{"n_layer": 23, "activation": "swiglu", "norm": "rmsnorm", "rope_base": 10000.0, "qk_norm": true, "parallel_block": false, "init": "uniform", "init_std_qkv": 0.0226, "init_std_up": 0.0226, "init_std_down": 0.0, "optimizer": "soap_variant", "lr": 0.00936, "beta2": 0.98, "decay_shape": "pow"}
Each number is 128 + 32 x the weight over the matrix's rms, rounded and kept within 0 to 255. Layers, rows and columns count from 0. Numbers have three digits each.

# up: layer 16 MLP up, 512x192, rms 0.179, rows 490-511, columns 64-127
# down: layer 16 MLP down (transposed), 512x192, rms 0.173, rows 490-511, columns 64-127
# gate: layer 16 MLP gate, 512x192, rms 0.174, rows 491-511, columns 64-127
up490:149125081117112111070080129134153188156107101118141121145095108135031095102119125095090174121138134152140109117096173155099109184097100109158131189145176124113150133000156127113125100110088133
down490:116163124161083087182127148155129066101133187099146088131152074096132118075109113106169191123115124090089113113145190146094148087099099153100133137123149123155156141171087067092076146155110115
gate491:133134106092085180155153106118090144078159123126144127133182126089087146105052124106143088158133070105093127117091151126157128132122146105107180098128074100145117068135181171151193077104114100
up491:163167170134122175148148163143115176161134092162109144116117182124148151166071097149103177120165069107134084118169108169120086083116140130139144111157118113161123111102158153076139138083122103
down491:121133092101098094070100169119153158148168134111153173101088123169182165141104116112134133154129136156146117128113063213109077101134122132151137140122123117139145141143144126131154138106138126
gate492:086111105121102138116140123093132113111151159097080147097146183100101145152120107094099159111093114192139082185078099133158147082180108079117095191118142149131083180116074114046134122133064085
up492:059179103109131135159109106127145090146124151077151123145099109172161153113138098104165099133131074175135155171108112146135104157128149115128128110165136125125131149158171086113146140109141145
down492:105149154142159134105161120075170098115125103080080125148162137095150110164151196156166092125133171121128136136134158173051116095137106104189111116169129095140182096104098181109124106081154129
gate493:126117116123181081160137094114175114096113060192143151179196129190183154104124181130114084164133146147135148106097172145121021109131133115134084110156125127074110162124145161093137102105131062
up493:130118162153102134200136152113130151183072111093144105140101071104124105136146092151167150106082106151167144157137130108110108061123094162195147155144147176142155119101140154091148221180150110
down493:102189091041106085056104124058102117132135117123100141209171143174057123096100104063118099067125115071153153098163131147126201139159099077103159144174187118165123113117111077053155144169112120
gate494:140080132155123119178151114128091150122098132152149127107141139131134123193079175084121183151120224094115185099116161181152106136149152111162147105148096113113110079081146166099104099144159082
up494:203128100131098120139161136136079186088133100102150107087135163082172104166178132145101158193166154164112119107064159160107165095163088103185211093152096110149083119155112160178158178061112171
down494:105110101103132136124077137102193146156120140163111142158106151140217134114093143145121155170140113149123090072111179104202098115105105093137172167119159121118112165157090139157076164168135192
gate495:175107128095116141117135127092119168103120092155172220120160124106147134102142144168198150094162150101111121105124153205098105110130128121123149126213119078136094154145120149144142150198187083
up495:096090232125120093142132044166104106082075121126092062106163124136159156088112111130139093069080125171069134110138136116099039193167122157127097124147164106164130129136118146190147073120160113
down495:154153113117132175123132118089122181162139096211125198151120112150163128106092159135126165175221115105121150152105127126153133165143068096102127143152184049074121142119165132083125182100112106
gate496:134138142124130101169137116138128173129111155118085170159126130143122130142140145062182124109148143119041146089131146110050118116109126222065145102106123085117071141160116132151155127101140138
up496:122098158089123185136081144153013138120132119157090130098133156123152151152093104105146153107104126177168136096201072133100164079166112162111128154118148123133087172171129131079124103108086145
down496:096055093125102165129161070080098175140174148173121153156117161165106107133152159126177066089165173103105118161085121123110107200111153201120122132089147056139105134155132099165096137088105118
gate497:124148066108114166206121060141096219158110150095132101123105179130125182106137097145110145152128115168120151137118107107129139100115134079066121131127079145123128105125126115127123118162136157
up497:139117119150140115113128137148102161147157128158131093142089111159098171110121115137144134155091102155138081134153148151159091136125119139130093178114072156143162098106129101154139155158153073
down497:173113138148150171161108166132127203141180136038092169108105195204102071082085138149135108117121100140166099080112150173179107119134109116151115097162158119107102084161134102153146184158139118
gate498:109128136102106120165147148140101158165132052120142168125123160135135202141159086137086151182161127083112103125148145139139140134090106126132132109049214058096143112060097058175162127125145130
up498:021133146099144104107202123131146105144132164118153144175165092132091085118062157193085168156102094156070091119141131165125104149152170176145160077154135098149129112203129158152139113134113085
down498:094125144128091145147138119093089117150133182145142125109109121085116091124091133175118089148139126106124138217112085105101123154186142067138208110096135153124140124120132097116145140148136130
gate499:126135142150111144075146142120113115105126064130159147111105136076120146090202159092115131137129073133188104101131108114130140179139119133155108114062122165091131192058148133167113169137110153
up499:166130133113160096115122132123074145099128161102171125109185134082090129175128115103127200122139125149145120097154116077087099157176110141137143062130163135121117134117156184065077150171141119
down499:135091125093113119118138130183189112172111159193181151110149137125088129106110140128115110154095152159209125194108114097122150140096137109146138137150109140130101113092136138169174132128148169
gate500:119113155113127179093121099096111170125083078078155189101104095108129121138073125140113109158098137144122134108114156151092121080110146158158185143108163148167140092119135149148116098076201159
up500:118102094140114158138145141152132130109136211137145152143171113150115133111135126094121135113090169120112075106131141085119097187150123145132072163123127142127100123153076095135208120070108120
down500:099130155169155172143071137142205160132230110114098171061129147138050162104124151101152083174163119182095152125078110079151099121111111120153125155139140137155091150135074129101186133166197067
gate501:093104116207106160151136085182130110085150121124081156121175172120090095166177112159122142131186130174141166086123205192118134102117096104155073089119096100115185174129125165127128115150178136
up501:127103087124042088133123136136077125151117188122136154118099166113146122179192121158185175126080124159119098074108114135093105147093090136148095150074166018106168169149093168079114093138154132
down501:142097084198153126106106094174171164076177113098062156131108117158075084207166138096163126132157126105126124110122136031165127094074154187104051096144131144135184151089101136113133143149102109
gate502:169084114110138171125062161118109098151153122130061084126094150073146138162105148137159070099080096089158114055102163138121134182129125095124159129091100128136133172100121110168099135139124124
up502:085131105089095071117082075132099141106092150177094115107099127088138113176106138118161146138108129071130164133117172095139112178149073119037081152158092106139133092159132169164162156090082164
down502:088121127128113119112110148099166156107113117100116167127088180188137141084110113135181131182129151086108109078137145160134112111200116099103128099074137106104115082112150141154094128122132096
gate503:142147067133121132144109138165112081138072077131124132102135127099115082117113193123125114123185121112128093156111128182120158127161128100101152073106153148067067074109102072142108068185178160
up503:093159086108103205104113139113093164133122130099156102184073086080084130120141104153144127103068108075122187182162129142097162140131118121118147116189125101122156136093096171160075133193054121
down503:148145144149150179099150109093124143072150075136144082139132126124142176127100090134135100105111110177124171116118076145151096155119088102164165178130158120134205081175098103176141118081091159
gate504:132155133059139127114105126123098162148124072082105158193072116100150225113157136101059169163103103063151131121138050142114157143160079143116108138121133118135160084151127151090151102120127151
up504:168110132149069131119099084072121131150048146098128130144150179128121132131124083063063125103188139141133162174116176121140140095127111180068074044145155139147136095123133118109134100124136140
down504:136162104123191164100122127165122162143105148176171177112088128095161138110142134126125138121100147139156123134144111115070155117179095173124136097100110164147107124117165200124140142112099130
gate505:158105065062109088174166166126070114137099155089188114162173148118183134125098150093110195115187143134100082112205160149093122105174198131168108119136125175166094157161155135135127128151123159
up505:119114144138130177093126146156206123135137101130146133140162163136136168131105210115055136126145131121155151113119166115143078108156205153154109108146123125163158128102147140151151094141108149
down505:159191124185152173156121077149157137195150148179089126127182162120171153154141139148106116121109075114139072121112124149121036168119170098108105135102179098195090183130113132176125113165092088
gate506:174144157147205136133175124060120161102092141143122136150133156143083164128140131125132187119097135116199099145070134158124162134101097107166159123163104092083107080158111108061090135132140203
up506:146139107128118105123135193134129042167125143159096225151048179135121128142089145134147095141134109144128092090157140145100164169146158108058111044125118131164106070153126155082123089161145164
down506:114141101052093121112144107111163192111147037109147178097173173130142051090127168168115133123137100135123206110084075131197126127158127134122070178168125072081118072106121105175150115148141110
gate507:084088109128146130109123080196087140129152169140180111128099140079151119132149182146114157091156163075073107112152143118086107150128098090119091152159081152174104103049221148139098140135122151
up507:155131228121063136148116091085148136126155120119195147118069091107116150119190154115105139133135149136081132148194111166144117142156109112138135134122119112081176154086092178136162083093147123
down507:073100102152096123134127117127166110136114077086173131165070094113130081090110112100078159152091105141131089166174168159162157109178123160119108114134141121135086106089151161153118168159137174
gate508:187103101092112077127108151090147135119079129062160067116129208146163187103128073073123092112075147134101155109166151161065106178108154106081117139103149151095065120143091099107155118140101144
up508:125135156109077120043108084163134066121161161088160213175171088128127154150148138127142199143097178116163062232085169142115102131127121150105100164091101127103088200119130143145057151195144125
down508:105119129105075140125135087101136180126187126139123202101108085122129078123175148134100125113148179106201169145107117166184087153113060063172157147122148105087149150136244127117061148158123178
gate509:146104110135130179114114147131152118138164094102103090126105185106142132130151074086163148140159161167186133179123090114119100162130152102100176117058104116104166126152121103111139150073084156
up509:049121127077134105108127169118102072149129107140133091117132124134178156152103146144119082140117106125094143145145100093133112111160044149144114110177100136167105125121131111099151102138170144
down509:104135107079096136133068149126090133175113108180131099159127133097152109167123180082135083129123147086129170122149122141120184093088097077151099077166123158140117090163098121155177137119110155
gate510:124172140118047140179131128150129141114120150073189131096090149137089191105131095083106097116129090137105123157138078141105147106156215100162132023161084088148114173175090128082125117135133172
up510:096145072106198130118177090074118149100171165096128142161170122117106157114157096087138197172104073121128138122121188161221112141090108069130070115116164160152067160118137099114176139118107093
down510:141173116167106100127167174116161117185112130176093094108066134117075147139181137117079111074165116112172150175131150159126163153091119116243125156117212093112160107068171083072179174160176134
gate511:097140103088085118134095133134110116146160142147135106080127150120059108147111098106166118091136166164147148105185148147219118156114123138070106085161119133131106117098065112158152135149115092
up511:125156128108117105091109189146120171154149168106156134089095186155080119170134088125132075112105109081091120141177139145138123114165124164093182108160072113061125156114051078140159120132127080
down511:149151147153115121085073143138136129178163136148068056146071159147082111147104146182122065121103161124166140097198156136116128086141077124079158143095136144178147131121162135130136118073156053